Weights of a small transformer language model.
Size: 17 layers, 8 heads of 32, MLP 1024 squared ReLU, vocabulary 2048, 14.4M parameters.
Architecture: RMSNorm before each block, rotary positions, no biases in attention or MLP, untied embeddings, normalized queries and keys, some layers without positions, local attention windows, shifted keys, attention sinks, normalized values, capped logits.
Training: a variant of Muon for these matrices, 14781 steps.
Each number is 128 + 32 x the weight over its row's rms, rounded and kept within 0 to 255. Layers, rows and columns count from 0. Numbers have three digits each. The size before them is the row's rms in percent of the matrix's.

# q: layer 7 attention query, 256x256, rms 0.277, rows 199-255, columns 64-127
# k: layer 7 attention key, 256x256, rms 0.27, rows 199-255, columns 64-127
# v: layer 7 attention value, 256x256, rms 0.338, rows 192-234, columns 64-127
# o: layer 7 attention output (transposed), 256x256, rms 0.439, rows 192-234, columns 64-127
q199 096:146121079112116085153128127102112130077083097135112167147178167161105140155100155146145152165084068080164120141156156146075105213065126134185145190171117143137167130071078196119150105111145151
k199 089:145120137178124174137136126125133123133128123098141151148093130145103205118131176162120181080157191148137150184128059105116102113081104132099167150177082122148125143105166151125165189099156086
q200 117:091110106173100150175167076180121177142119133171123130129103153135118140119127121163094082103152141127139161120126088136144149110081181120129086075161092155142115126088076123149158129103154047
k200 095:120111176108138144152113168126095126146122050119188137118116128101134129141135136089090180111189110119135092169078122192105116111089113158072149111069083144073152179200203101142134125131081144
q201 095:172112095074116092068128155114083143131096132109083105123147083182126120103140138126152154120103109159095105127142167159075163126161134110143123198051166131095141153165124109140137131139105186
k201 104:141141111131081133127134125152162154164113135111101098156134148182168041148141115178129094144066078132107152057120127119061175108168115080164089173160133148202123079106137092143112104087104101
q202 062:182102097077119134067098098161056189120105127079077095149163050128085158124130127140094133129104101183139129111155182200100240132160136123213118131078163135099149105105094134101154138142124214
k202 062:152052135130089131120081130129164161155135142118158138178135130146164099163097116142093088134079088106174117097167132113125160100164116085152075164132101136144111086125149078130166132110102112
q203 082:093116114159118154137131109130150122119101101080187130122166135108140116139124116120179053132139168137214119108152084150098140067139165138137166143192095150097114148109122162090141104078123148
k203 089:109133108114158100129145140071147138151177121144150152106124122073126177126138154101163145133181188136131086152143140161188070129116123170086166162137114168097103144202137124130166160144114203
q204 099:147110093114143150117164089174111098065136104163105137130130132196098118117098050166089064124092155184145110079136117135115170077162131099123121131111158179154118120051108098176121171159168097
k204 107:095169137127157116135097157101146146100145121136163093146095133100136133136100073180089105126075131120128104129086133080115163077212086098167111141113115181135123120136143143104141124063120138
q205 108:189165097087177156119160205106134078192162095121096077066154119153157161109126143134193137161140124139159133092128096130130134115085108112086148156148128090148076160107181160129145055116117099
k205 103:133166123120109154091191109112150117141142098151120099085152171111181116046169136149163153137172120121128122171192124154170135101145161131075111120158098103139123104126185120106100107150145092
q206 103:140104136171138109131137107171121179090150130153136091124117131138158133144156161089085152080168168172113125128113120189139109104130211098145138057135114155158142114111139098170147095102088054
k206 093:132123142134175135073094038134075165154153121195102123186160181100156069162108154095101115129126147140139131158138132163132154138156118103097125093158202141131101133104111062101137154109166122
q207 106:095117110133192133203096149105150125101063161188162144135184137133048143141160113115155126135168108085165191185136091153107149145101101106146162101101154174120126093111121111103155132177116106
k207 096:134154136143141172124095146087158140104104144110181088109173169141118162112153095105115127132220146108140170154179087139177153138136132136084188168049194130131213119157103097148088126123134059
q208 108:178128079103116128104138102178131161111147159103054116132113125086151107108146093085168085107074169153203118149136137139099176154152141099125149144072177168138165100150065167119159110079124157
k208 093:075144108131128104099094098176047180091128116058148103129152117102151147164183110143155099169166119188106059143079131138117097140169114170085136160155105163136173162135140166150134158091101132
q209 111:154071101143152077185112082201084151144084060117171121126127071151129149116137089165127041144075134151160155088171120129109157149125141162120094123125110168158136076095116118106095095127115158
k209 104:172116104154122141143113071190071163178131109163151149137123148108135120124167139152062140123101152152213101144163148133120064123174160123084112088148089113119155072116158102183143143100111135
q210 099:144181134091112119166079143148114070151103116128151171091062095117153085196105105135165132145107125117135161096090075094092106165143118116124064129169059112131148146091136130100096136120172174
k210 093:147179081152100141150088117142162096184161160138103158144148129132147145176138157151181085119117169134117154099164074136125130122130180163111123124125057114128101137131148119127141119130131133
q211 107:147153150185095116141168116138162125131089105150105134093063124158177082084158115115124095125128143110117107162070125105117047063156140140111052120115114125130130191147176165115137117117099109
k211 094:148157148163151154164166078088197103128160102178154158205094112125118110117116080101077165067110128114082120142141139139139151111095182179114161168175074133119147175161169161171129176059142115
q212 102:114096105064075154116120120103102131154097193137109102146144059090169176130111149101159140105068144103103176102140105154087168121124113071162098150069201130099124098123115113112159070107145148
k212 096:144162102115125145088124100085110120153146144165106171059145115131152194155077119159170093139186150120187101105202132150178098132115160154065095121165179176153129133102122116150179082163150136
q213 100:207147134128122131098139118061168172130128142133138133102135127137159117176127146072174170073143088107145126088091146106122115141161158073168088110061104092159130110112096121118090185083129123
k213 109:139155166131176088099139181028164112091088175105185135109159044131120088144099107120094100126119094097122141130117102104131202100175133142144147095038090116082129115090103079081158146153121128
q214 102:162144127151157060101123192109106107155117126188165119167057111137155170147144167061104131134128103111119148119108066124114130198155122136155118090119134071128172085126140094076115099143122068
k214 089:119157144119125118061174185148110065090136159130138122158074112144131159136090168087093111100200085089129106169154087085093101120082137226176155087094137092135146087134204158157071123180141120
q215 100:121057127148076120136106106150090134183126132093164110136116164145062131128148093093100084109133079174131077216116193089141178138156150087131155027140087121140166074173119142134183155116072147
k215 095:143098147112164170092093175146078135156139151173083165143154091155043125115066180134077098159201190177105086147148179117095171131158122129081123102143105171122078124193165140141123176150139095
q216 101:129143144100107135128236138139098150101161165108155192113108130146155137119120152118178117126068154121073130212144120114127080167098166133106052121119090152109141147124150124131141133176189157
k216 094:093197126160116193077200130083116156173146144146121168120103172125119180191109149107152144213080111103105160111180122162148092127151167136128109187116151153135099175162104099163182115062164159
q217 107:169122152069085169123124135085038162110115143080141164112185120158175134128153129126156196147107081062145086157158140114095106144102144130123084165112145132151164170146100161146166150132119201
k217 095:086108140104140122131166108086183073076144153144126173154126173169165102094116091112152117171138085027065134156123158129178176156133139154101111110065095166136137178150094124158139153119124153
q218 102:166172109110124152059178141170127124121137192150166154165127101071119103128052167100156171121082102135120153184115140124162107137087105156139166137131133107106125114125184135125139139118165155
k218 096:131211184088068194105175108135126130167143169146142138175087110102149165158111094112181127151074069158130140167184111156149107099077141107083114157213161117121095100110154137099110167099164173
q219 094:164156113121095136149124151152169074152120125077090082104127104164101109113073165182162115142173164132032134131159132132119167131176105147166145141101134106168178096127103108108134160109145098
k219 090:147164111121090126129136151136097121190090110127164142141150102188129137106115176130139092121108113144096108094131081142134122103155058110116132127175093168120121088126128129166154201174060101
q220 113:089155095111095124078091117148172139130109117122169138181118158103105171147119185152147139131125112129134119106156140137128125177164126189127177140129110174174165097096099173136058148173140098
k220 098:117170154106095076114091147185109158185097139113148156134158123168088162123150139167156141101149104120156074124082118113120114152099087122154144174055195144166099112061102132152086191108159073
q221 103:129135089115205116183163186143093164158117120133130131141092074147137099119155186144101122143068112134144181154194133124107129201079126134125151166142117117095136086137095137115175089174125119
k221 101:096069110163172136139158093128120070122086139149134108124063146116142073124073179126099175119161114207120100166192108121149091090059197111110162091153123079146122093116108093128110141167164149
q222 098:156115116138120168103100112140104162145099148200106110110100152153095164088126143090163166062167156119123153167106154148099121115153165153103111121179108177077116115123157150141191130109161101
k222 097:120175212073099150186109096171152111093132108174141064080100119141140193125103067135120115091112121136109187060115139181139126181075108151125113129091121106160106154155174072151121112152128197
q223 100:113079157134170179045214096081126147135137155144156080187146167109105147116179106127108163176173095130145131153158110137149126080108145090203152115076105096176108112100142120152193161117073155
k223 093:138071121132162120078151155134138078100098119164138085091141095130096095157114091075102137107131177132144091165135106099162108120154142073148115109102082168111085098177142185083150118144173123
v192 095:132111169114082107109143050161149165132090191164134109109120130100131114179105097141115125140109183109104156131079131131101149126111182160138174127087127092129058111116097137176079091089124146
o192 105:118197122151203099140159132070169051129117112111139144134140171133115084123108139166105139137109128160135088115137106138124114135148054174146135127115115166167209187165164092117166094164107113
v193 091:157103161049125105105148197168141125174103111164155084109072112167115099178094116105086108056086144091163151104074132108106086146159122124101160135219133148125104146180201149115163123149131169
o193 106:130158145128141154159112088170092166072128162121112102092136149091151094167185124134146124185162164124155162132129057098160154164142168123161130086072101098156180133122045106088143167099142106
v194 096:121155119158114175170183194139104127133128135104137180088144084189060127042169153095094144095106159059141097147149129089113164105094130147140102136124108152167124076157100073076090106065112121
o194 095:133125080182112069059110100170118195150151082158097162197129121110138157204091151123151095165156108186098106117108125167078099168194146120130103141144201146133118143100121168132128135115144167
v195 099:146128220113145133113129155154079155176098149163114159123201134169191129114155138107139146162077139136133167158122114140133154160150120206147092138119148132152141126154044187188120096123101087
o195 101:065168060101125089130191172126167142132164136113129102117143104126060129116105137213148147157099108096138104113046123146117107120132189078098100147059084170162124184067133148060179166103112153
v196 094:129170168128132152150123135159143124084103123089166073163092101119084180112125133157111127085130164107148070145119082148101106109112171061129099104111176105094135155108163100125113100082154147
o196 097:137135046197150102114124098123104172110137150101141128118117127103120097171105159073141111091120090183129139163146138109108127128129094148066130130149076156122125093143120140186143152109056176
v197 097:193105119158180131131066093147100100072149200155073098142153115078128108121141138132109107114089132079116168129106161136023120167168104113095123163159128130160137121138104154128126115119134058
o197 105:093177132126089072119170090136128197182120140114138127137095130117181143149141110161162169105077133116147158162115096079143144184134180103174138112181124118083091113119126107065175108117095106
v198 096:138117085133163093137105072088118104114201086122144057164123146104120172142210143066077130126143126111133116151146127116127146130116142116141173128149160092093141166166097059128081099112121150
o198 100:153165112082112157112127122159138182145069176169123157109137120126090105122055126126154135145176129119151129101144142141076157106134156082171139163129103134129119075102177179139174132111136074
v199 092:095147089129164181107121123128084154124145142137121135193144108150122175126191162123110105087141103148148166092125115088122136120112097061162144132097131084079166119150105108066090113099108106
o199 101:129124092109103167112116113105156129122099159133133113151115153143105122145052092074174178097167148090095135157153107185077076119142130187121129242156122152145108117121165151138112158093131172
v200 097:179163089123130091160138083090134120085138112096133091149134143133196170088120095120118129108112110192125141114205084138202166132143163089115168115172068176142172205099201085078097128112139190
o200 099:138131150065092147094142115144094121174131123124140159109194156131183160128168172149148075105161139136129136076127168143073053156089151137173102191075143099165104087170131138144155167137114123
v201 101:111111083133135066201106079131098075108121103055081163166107155105182119109091167116198145151189147142141143091151159082157137083089136176143128111181021054120081151191130153114090133148156144
o201 112:185143169126112171077154139147105205163172095196147135112162164119112153164161079151093140097168105150138092115140120136131147096164073102138150128124169194089153118116192120108139130150126196
v202 103:182126066118141109140127100101127103160066156128128150065102155143099136143093130151126151155133125127107120102166172070133130152107156205162174167151111174149141110162065124172095160108092166
o202 115:102154164113124181083178138099129142127179150130113173121229106127141152140106125145168105159109148154125100115135094149140082100116109182060103190076195157173085213146199138097107135122148110
v203 098:116147103148110128161144113169114114101113110097108168128147168154143123115081068106083142145122100069084148150054055096088174121144114155180143081132142108127128052183127134154120142140132186
o203 105:145200137098114133142158060157108170179129111125157056125170111155098143201151149155166151142145107200162139075158112202147137104139091088066139129092123124140112129128147114131132166094124125
v204 099:130159092092166169100159117131190125110119032180123141139161081143107137097127147143150152134147104167152102171186152092127153172156208216126113079110103075104144135107152092112091093171078173
o204 103:080118147140143104089141193073083088145152171123141125111151127156151125139111098167149141154133116122077115141111109113140090095133101145176130205091113136134124147164130152133066108119073170
v205 096:108101132130113117106162156133162126088079183119140120110120183082114174113134162133067151142161126159064099182138140176066141110133152151143148098180112149110106166102094131153136155143194104
o205 104:146146113143125147129141146113097165197191111143166121091154136147097124148091164118122177052136148122138141107118105116153151094147173164072122079151143155122172157173180083098073096166100131
v206 098:130117200094102086127116146151125147141132079106140134118182120169161169135120112150126113110127103095163116164088174067122093139073107054112111157159034154175066097144132099161139113169116078
o206 105:143143118123128170091151127153120143152129112157101107088080151102117084078107112136082165146121175122111177123063102164192144127204184126147116076141150157098204137120158173150135184099132104
v207 103:140173167143124137112144146113134186160137142084121099097127144156077062086147118135100091063135143081136117146114108076124122127135189114102117198129144123217183170135112200078150128132167128
o207 107:106097090179128095164095128127110097082118161169170115100130102094150121174136193140119161152127136102155192114152125125121133150160124102153181124164128137063134115143111072108183129136126161
v208 096:103091061127131105175157134128176074082209145087159148123076145107166078117069103173156147083119124111163157131153089133161171101115134132112105149117121129143166155161143112140185134160090138
o208 102:120167165125130129072142114128092190175068070180136152119095100162136158135152123051112077204214113135130090149128134126107135177188135116151178048104094127132108111106123141145167127092144056
v209 096:152149089143159090101188117083102149102135138108152104121148093135143143147144091156126196188162153073145089141117065195182110120125161170130095138089109140109181172140117138141141074162142187
o209 099:097169110110167183147116180172128115165092143116120107097144113100132161141134130082122054120146126126152123160204146114106130148116101099092152140107128096182074122154104109065176154127158087
v210 091:059101137114148072172157135126114106210129108109130112124054107148127201139186142168114136142103108122102111119133085081139099112098130143125176173142132148172144125115124176138121135104126115
o210 091:170143103165091092040157141151166169124135123132169174123157152199093088098093154126146069113103155161160142203077146083134130131184150143124104089135073140094130160107137123112108134196149062
v211 103:152202157098115123171149183148162119071118162154101116135099143090126140143175079123118184100161121129104128139169133193131180156127158188120129134053105164080123124104045111119124127106088210
o211 101:130105037076129099121132092163115115145112104133091080132114087163185090104105148132153099147091185160118157111108107110132090107104157094163100186168152142100143123141180168147171122141118114
v212 097:096144115101147146115096123106153121135153206144125128172166130091185178178080115141118148171101153116152113199104116119189106156196142125116146109078095134171100105127067099115118110165147144
o212 108:056161128141130111179135109124114138196088104109127094082138151128099122072151149099167098163126147062078149105160191188092132112043056105126161204111147105126113167197134180099129092075071137
v213 099:120153130098165129109142146151099115131100150121075083095128156098037123165169103097151176096094131112154117182152144124173066100116152086138172128115067087128128191130162137114166116099059128
o213 108:152157126135078094126114118106049147146135144109152179113123168081207156118154134209149144165177151084196167087130116128124149143117119145168118068151182185110163151129080116095186117151139127
v214 107:157193103126105124099121172126138094140147068076092162069173138080115091087072120054120106108181087144124082167154098105090045115128114152190128146109117074082172184102185085136116140152138192
o214 107:094052151102174164145124102103063116132123177150134091118137158156155193108255121170147126134122100119191080093162151115149134082145117098113102125122175181149120136120088086101078141111089123
v215 093:127148187143132138105118112053096113153172130091193166152057166099171093121143115160125148104089121122106155171136086161118157128153092098121099113106068120121109176132144096120121145119089198
o215 094:086088099105146141096146152167131144124100114119106127107117107137102133117111157147119126105157128105148139133124159096139127125120160141181094189162125156113182042082117093113154089164158084
v216 092:092188148157190090102121140126119089139095110145114137110139078087126112101091125131155164101127095139141176104103069095095088179110143142148146138172148101134146133135073139149191140145124150
o216 095:169085141109157100138095155157119147099122158136148074122119138146119115073166146140152079202112145121152136170164112062176164086118125076114142125090145129149103154129110161116109201176152163
v217 092:122077147173101112124130127091129137041134096158141166122127171180122151114157090161121120160133126099129140182170148122109133157161130165137091112134162189145189128095085094111133111182147093
o217 093:099144130055077156063159083136109094123135083132096093168080112110178129125110156099099115131135133123135146082116130126115143128107139099150189168132146121154077137117160117096095110092130102
v218 096:149106090142113101105156133122073122162175125100151107117156175128111137083110191141126108068215076161161116103082141146115086152078097092103088153163132134165132088115164132128135146109110104
o218 105:158193125162146124156119152140127124154159095141148145118165137141130131122102144162151103126117079111154122179096069111134142137233180200103168088086118140135122167109138069161133119157118175
v219 100:140100115057129109162138151149112150101144139093151097153114156128086138148137166113118097146158151137117043149149151096075151122111093134168137101051135112134128087109101112132125101131096152
o219 103:132134113174118101208096078128140081131082082173157153065083118153075102153134115122116144153106132156127113134117146088183177121074149081106154178146150097068093095131150147130104162105151133
v220 093:112121103157167161148080128137114115113142177121156150124140098159122180086113080120112058188083100125126096137104102116131118131103160121143117120132138112143147138153102107076109117132135172
o220 102:143124092094150142165178135121161131121179186144123136112181127123089175128101134103140125177111148127142078131159147154121136128120118153128092201085143104078044180092142128094053061111080138
v221 092:134176123110121142109205093106157175117184123091152080090143152085153107052106136115162154108152155077161105113180062097111135131138111155161120103152070153146177115123156111134106199099064079
o221 100:101191172078129197117084126117084082134106105153118118127159156178154200141149151180126068123126096217116101160096189166106116129129165098088161181088122087078086144127153151117212133082131110
v222 096:178101121166114172107113106140193187106143183193061091147108142146130178120100106105139111100138089100059127172137145115176125109139126159115141147099126134134106144110109049179150170150084104
o222 105:057129129105105131125169135123126094143104067092186074138120146160136110137157156180146130126109142138169140070166148146092131157075123143145154118156167090102158093137165156115132104165185072
v223 092:101190089154137164192177096144179064115072151155178128131138189123108166124134151123163040143116144104151130100147121134100096119088155160133151148071089150142099139139110172105097151153184182
o223 097:160118116153153127069145139097114169119148134087117138113156127153136151104159132178155133148152166175081044131156151116153093165141166149086108115130117123101070156175160159133135126124103102
q224 089:100156076015146116130088149155155138152092140154103171128154167131156214093111191218156127149157141102104151067149151158107131146171126144160077096078103122096123127136085125140193145145099139
k224 112:126137165132113081180120205058164135120102182155153142132066095112140105117189123113093122086170135043131153173131153188105142108153143139167090045085112095107225120091103162133173123147108140
q225 061:172111172136138081182127107108153162085145118168160113125065153101118084163143104051130150085143150119211107181172119160177123106135088161076145097172097135152128123127094078086116080119152101
k225 052:117080141075108133144149050191144130235154066184145165079206151106118111093080091124172105135169194105118152102139098110108128144148090107114133156129109154103103148166138079121105155140154101
q226 069:082150111109068137147122144128158150151136082128052108154096122183114157126121143196119174153114099109121176101131172104166173137151151107217101131119192111058193136117086159139096099156142171
k226 065:100134170077147121080116105154133104134110110177058119176130168192103147116104135170117181126105079107141188069197099084147168175127062173167105152133197133114090125157073097154120072132128098
q227 067:135133130126056115144132183131170185124130092115070151153098118113102107120149170118140182110118099100164202163157147154185211155202137141165107096143147097111196110127054153099152094170123146
k227 045:165067108123107126095106182159084148146115088097101153163143184151093115095175154107128159119150100068166182138183122127133182178198113162130123099183122157113128151140151132084194124111145135
q228 069:125109122146092091088142151159156113128162137132104145149053113144122131150119123134084180110096098113127136130142127138142145118190124163141087087163149108161165133102128106190149088104129197
k228 104:147104139176156122127168105156076075127156090096134129113098207100136137136137115174071125171114117147086094135118143086109119112199146138125144105177079195171090133138182056145130177130162181
q229 104:176191121154109120152127171093156123105113167112149100082116124112086093134201151139125130117143084116152143115155123116129245126203128152122138112084154121181125116138093130112088180103083104
k229 116:144152175116088092168147165104149176132076222116161120106132091132121094116133093117067111108139103140124173167071113117097176150142119125083171067104088094098161096132125144138088154129087090
q230 117:113110097119112104175151130135106142089119087135142085148114143164047106150172152094132128121163190068152087094144118103105122091071083108119138192176148149152126157106088175139107161122097141
k230 127:096129150141103089166141107204077117130087105142131065121130126140102119157161118146126098101126201077160143148144128063142146129107075150126136194135127206128076104144133108133121186116160104
q231 118:136143161135150168103208175094163165115117127152154149156161161128091109162109197143185201162144086188138179124116136150171081098048164156123103137118098116138136113117174143150085147140156158
k231 127:109132159123100148039212144082186154169135164154134126146131100119127155137061179097079169142098104124125153158182120087155092111102153138134096128139171147128118107140139125097081149088172130
q232 117:073089088102079140088144112136120126169180094056122099074165093204137191104065111169143099155109119178095071074112103106090105130098131075142172176134133149086097176127217134132115132136114172
k232 097:134138096106126114100114189148133093052110129149086114095186160178169207113104179184135162149127124149098061060177136095128091130157150144194078105091118118136112124129098126134158141151134168
q233 084:199136145146196118154124082142139162121110164170179145120143156031154095166147128063124108089143150106144129144143115168116101142120091190037156102143066139155094123139130084109153118122115065
k233 083:121123105140120110204132145110135140164131133110191158078141090050139083139175121095128091125178155096123104192090159197085098111151165103075161110107050137115170136125150170105161160134147119
q234 064:216103127158132083146139116139135179103097174138197171139132142066105082152137132071133109086146136120205134189165086176142134137151107191063171087143062135158118114152118089073155089128126091
k234 068:133096093164140118153129138112098133156140117074210175077155127060137105121145120089162099107177160131131090175087146175092082114148174141083134095145065191094156152148185139092162158141127146
q235 083:170122133165157106136142131113128175100098159141174138141148116048107074129170133065176111073149152144167099165136103180153148130164086163045177104184046163149103148138115105072171092109096099
k235 091:148159102162125108185149148099119141122156140129191145053132107088139119140128111080137113118164194143088099187095142176086073088126172099063154107131088166138132136134185141088147162135133160
q236 099:144073117139135118108111113107103185127083139119183121116191109098093132133178145078190094127163201153163084160123098181100103155102132128111178150161056114138100135175215133092176099107108136
k236 088:135117112143139126124147152111090105141132091116151149081167134112126122143130132112156090143144161124143088153097123147127045104132160141069147118162080211146144132127184104110156148133168095
q237 117:136054128143199086097176146081132113171150156121143095144094112135160080084132228120093108151160136135089152052130122133162131124141137108107098094105087085115139158116157052123141064148141096
k237 121:156073149101136136094151153094111068189091108196127118062099102090153065145100150118136151132153130096144147076147079181172107104142103104120110125117119138130089112096146099126156049138073131
q238 113:089121126129086080129177077148089175132108089089137106176122105130149115132135130172120148168098151172150115110108154078155156104168134113174150103144120141153103167069088137099142189099069139
k238 114:070109154137168101117192076139179190077053149104150146140107065159153095099129108151090179100101179173167120086136143144114150158096105108111153102133131146133097154148115162093117151104118125
q239 117:086168154184108189129132085086143138062151089153095072122134144145167128133164120116176064091125133158068130109140104126123094098083111107130146123147074065134092176114158125157135168106135137
k239 120:133135140108115137124117110083145115140140122141125087095136145076159097205157103114153105123154168132133104106078108140140102106025134144176142115139108119150135144165111112149100168086199128
q240 096:093149090096147157133122145102049127112144147151111134117147153051100131172100183127019151114168120125153139126132082133167147136166115172080124144145153141179101178102116159142151115152100138
k240 096:102113119131160146154113185141107179092103173105144039107120128075170165153190132152112192126154093115146204150144105162167141148152115173122150117170145164152109177073125180129117113102171145
q241 108:123119066186114117108070112151055129130100082139095099123179158080098112127129176191113141120110103158129143146137119118184151138105174102118179114145149097162160163147121148095145105111172105
k241 113:156076099155133130118080180191078189104128120081150090129178139105125076094179147116126112115125104143156120177106136116157089123097154083090123154171183110137186153133171086145118043132153081
q242 128:148114132117108081124099146132136096091081131146148160110177140148165112119139165172144126075155123134188145142140078175127162146081149170204130223098106117132181096124100140108084134125131092
k242 128:179135111138091127116067166126132107139118113154140120092170190071147165112176135197162121051154112091207178100118120142142170117088138117104140193126093177107184102113113104117131123132113093
q243 114:140149172109159119109159083136071072144115136098113096117123077147149047115211126096099113171101163110129131154152074113072146117068125169111104214066116168184141138123202146148073148077094126
k243 117:156139150087113125141177139112122096129166106077070083129144143137125100095152128155073095183114154141146120103145088065139129149099133143093167156177073113155114118116196159113123141079080132
q244 118:144142116117183142145135114188167103117090030122125115131090131106128170098177183141122124086071119146125109078107101136088120074081070150173188118118134135122159095117139152145127112117153107
k244 127:126139140063120126146102130152127150147126096089140113166084179112138132137137123126111090088123128213139094123119108129110140121072118134143142124131118111116146092114143120114122111113125182
q245 108:045086129129095076117123082159132148119131124167142116164156155111068158102154105173121150101169179160176102105137174126145119125152109112101167077136217243118141177171110111135139084128154144
k245 117:095073105138137124105110088163099185130105123165101142091153092165084148119114074088132077133124202186160104102140190131149107108102099111154090095116210221134159146142140091114130136113173111
q246 112:148118165126103150101129179133145156100088151188164172143156112148100113080059104064147137167129103132142149198099164104170125098071136169164118190187104154170101160114141142149137135107156155
k246 118:133142118162125162085095158111142119165134154157219139193082142088105169105102160133098166071118108107145159141115180107119148144052149172122115151165148121161150176158153105123113140077164179
q247 101:120124151071094161144171102078104126085155126049111103076174106119102129127077126148147185128124123092092153125089156132126129103139093095145112215150116102082111180062168145119167155126091149
k247 111:146154090118125148096120098095192144165147129094153085103152111148134156128087153159161183087128129131079169127147119155125147100161071116074100183181133095158063150096141152077172095099135155
q248 094:148193146125121109135074124085134144062106113080176122095175094095126121125151158113166136093115071106138109078113126121094153110132090120133135158130112165126112051089146114108115150095125180
k248 101:088155119107089077163097157206170166127116184128136119102177126144058133076167176184153132119112130160108145130156144124110135141188134142180157147161129080119164136144116154161100146090089127
q249 100:124155088132117107151118179136122126167103139168151075166149137125118149139076129118173102199152129144120130125177061095142123172094116150118114063086125130115149108122123076092120104150145146
k249 104:133144112112197155102094173087138106122155154183132130188130093165119168169071158080135121184127163088100117166154109133127097149153097173164123118115130112118136133164151055150125081127128124
q250 110:165200101103117122154238098133166128171164088179134101075065099098147183151103135115155114182181120168131113084119085113126090116157119127121095139182130064082069131100178090169153131099177086
k250 118:150162124085175145134137121146153091170118113198105136056101092127125185157139111130137134168143129090117122100107038164139122077127145138100094181209136133100079136129152112106089063083147139
q251 109:119072119154180177133135157147100129057066141154098138128141143162137102163134091113158085157138143146171175162134122177136206096142138088149147088130174116166134111150127155162137123107070173
k251 102:125104130167214139143050105116109197093109103131124089132152145165105082157137054086109109098125117045129114118108152113115137114156137093099144113122145111138169103156106085150167162107125122
q252 106:143149100092136138136138141154091076178141140153139128074164130180152200109113123131125086124176115126098090156149066191151155137128157114159115150110061087137155189099183146149125128071144091
k252 112:188105152178130156148120099172124116135146111155125143087151147138131141122055149162116108087116096068134121130156102174118108102116144129056152173161085121126128142156117103157143121126124133
q253 111:110124146180114161100126124153142106089170095112100125136098075115129118140106066124137137127158159120128047100097186091119063161102096105094158127157155133102130133106135148120130143138120122
k253 107:140171123188109109177172153161115154086182086123116129142098167112136083126098113080140121154114097181130104119150153117131136151114120073146116176121150138138063102200136107098126171157123156
q254 111:120151113123110159141118158176114067138102140120114130106114151155158176084150190151104120093131142178127100168128121164167122178133162124146155120138106155108124129144133115180124146136105061
k254 120:137137156095163153157155113221124092124145122144110162173111172134115178067144132105107147110098145123092086177097128160122113131161136146092157155164119167126177111131187129138150113127102090
q255 111:131101092102095125114169155099145124081130159115081082086158180173110125127131155205132135096176131146164169095154154147119178071181119116143143088129172154115116184102123115133183101124109154
k255 116:076078124087126130130124177145165206110155124121056087036131140144130136117105129089096155136137156168093147101086133129125122171198157058106151119070098132073130141199105114071162149163123134
v224 098:188152074112167137101110104141058134155142139120148061151185093146131120105160150043132125054141142128117126112133132128130158105119142190112130105119164103160159173115117103112094116125119169
o224 106:104085152124062091083110148102191140155101125171134215124068168089147172156126125137078154123147141141157133170067188126177123125098145110182096084151115098097140122123137136161168118133113087
v225 097:137153150155104119150147125124104140153142055145084121186138141125163111185148140119132164166100092119081142145116046165101134187146110095191123103143114182099146103115129144092148085136114138
o225 103:137148149119141126107118149122141151116084111112149081095066084134081117089134119093147101100155172116122094053108178087091129062173125102100138154125100095126116103158156104163099139122078096
v226 104:163074087169144158145123061063190079114102090162102081170112166098136133117118185118115086167138172136102125074143159108155108162124147226097172074135134155168095154131105117099117145168065158
o226 108:119219156077096139107161144152148149107118148153122167054190108124106128125115141179172150132102117137147154118153151106101111103134123052142087164062093100091182164141134125128132126087154134
v227 105:137118149144151132118127161168128074122083159166113149103185158105190169122125145084179136177085091149130122113122161155145117063122105135177113126182157128141148113137048162070059132119158075
o227 114:099157115079132184140217113121155189135154114132144133097093097161086154160112171175116144130150136120177088094149101137154116174106096123081088096107072118080108137130176133119138142121119185
v228 094:137126103144136154135135066096097117106134117160123094129182085096131061121148096140135177125160085110160128152177126087150166047165076108141140135138146144170184162171073102149082105065130154
o228 100:167143113095158147146161142141196115138133089104159161120137147161118190124068135140118111161100195133109155130084145198090059173102148162129088192123105052128115101121148137111108134119141083
v229 094:143120170160085162157139168134113156107118133112076149089124130139106127086142074136085094118152081143133129149112124116139145107084102120101157194153129142133086084203123067153152127149160190
o229 100:099150072101148120142163122118156094131115143152159142146162149170119143185094154084096183143116174049144101094175076153073122154166189137059119094085158151129105176076131201102138095174142051
v230 100:111155108157146094163149128086118171191144105090144142073098255079076169140103132182167129173148102125144104142178140099089088185143132150122110114103144147165126169145089097154175170111108143
o230 111:131155138094102111093136103119145082077137179114112129145169054140218104111151163148156167159087135119109122150137109103124173067079134149104122195175096110111116133133170114139111088168130130
v231 094:150121135132170093125064139133136162102079061131114185102098068164109109120115097050198136079035135107047160125108108080154111144095110143146131117174145103126136126102143154086176109124134102
o231 095:129083119114098098122134144135115064090180196123149074124122158103072102113115128174089147133165092117189120123118145135143129144203145143115157118017118168118121099151039100117138146136106097
v232 096:190110141115119148149145107078102096047106113117094157156125181116106074153176120089165155186130172153109158137146115125092103076151171162149137127162141090114134127136151159159150135104194115
o232 110:106123124149137059085130182167081204152180149136187110113071074067165107134136118099117118075126102087145138142114128154178164149071115107132119090107082211162156139137105121144152160121070127
v233 102:118099139148143111133098113070173093108180124093148102123075112158134147117165080076119128129133085114082115061171121150121161107112131074134099186113157064126115052121152138172128158101189149
o233 108:121123161093092138089164164191134177128139166143109138182146155079115086138062152132103155100119086111127185192169123128143130148169163165083139063119108208113152131100128104104109084202105138
v234 098:158143105138140124065130062153133106095148134169138126153152171100095123136142119128135163114108066164190155072107155082135132168165158167114089127148157118175134121200112116119098177137117148
o234 111:144172105115191177184131172162149082149155083088097113107157153138155162095054157129140132136145189038069140139165118143080095144122065092144114185126111109103139161093137097080147068124169096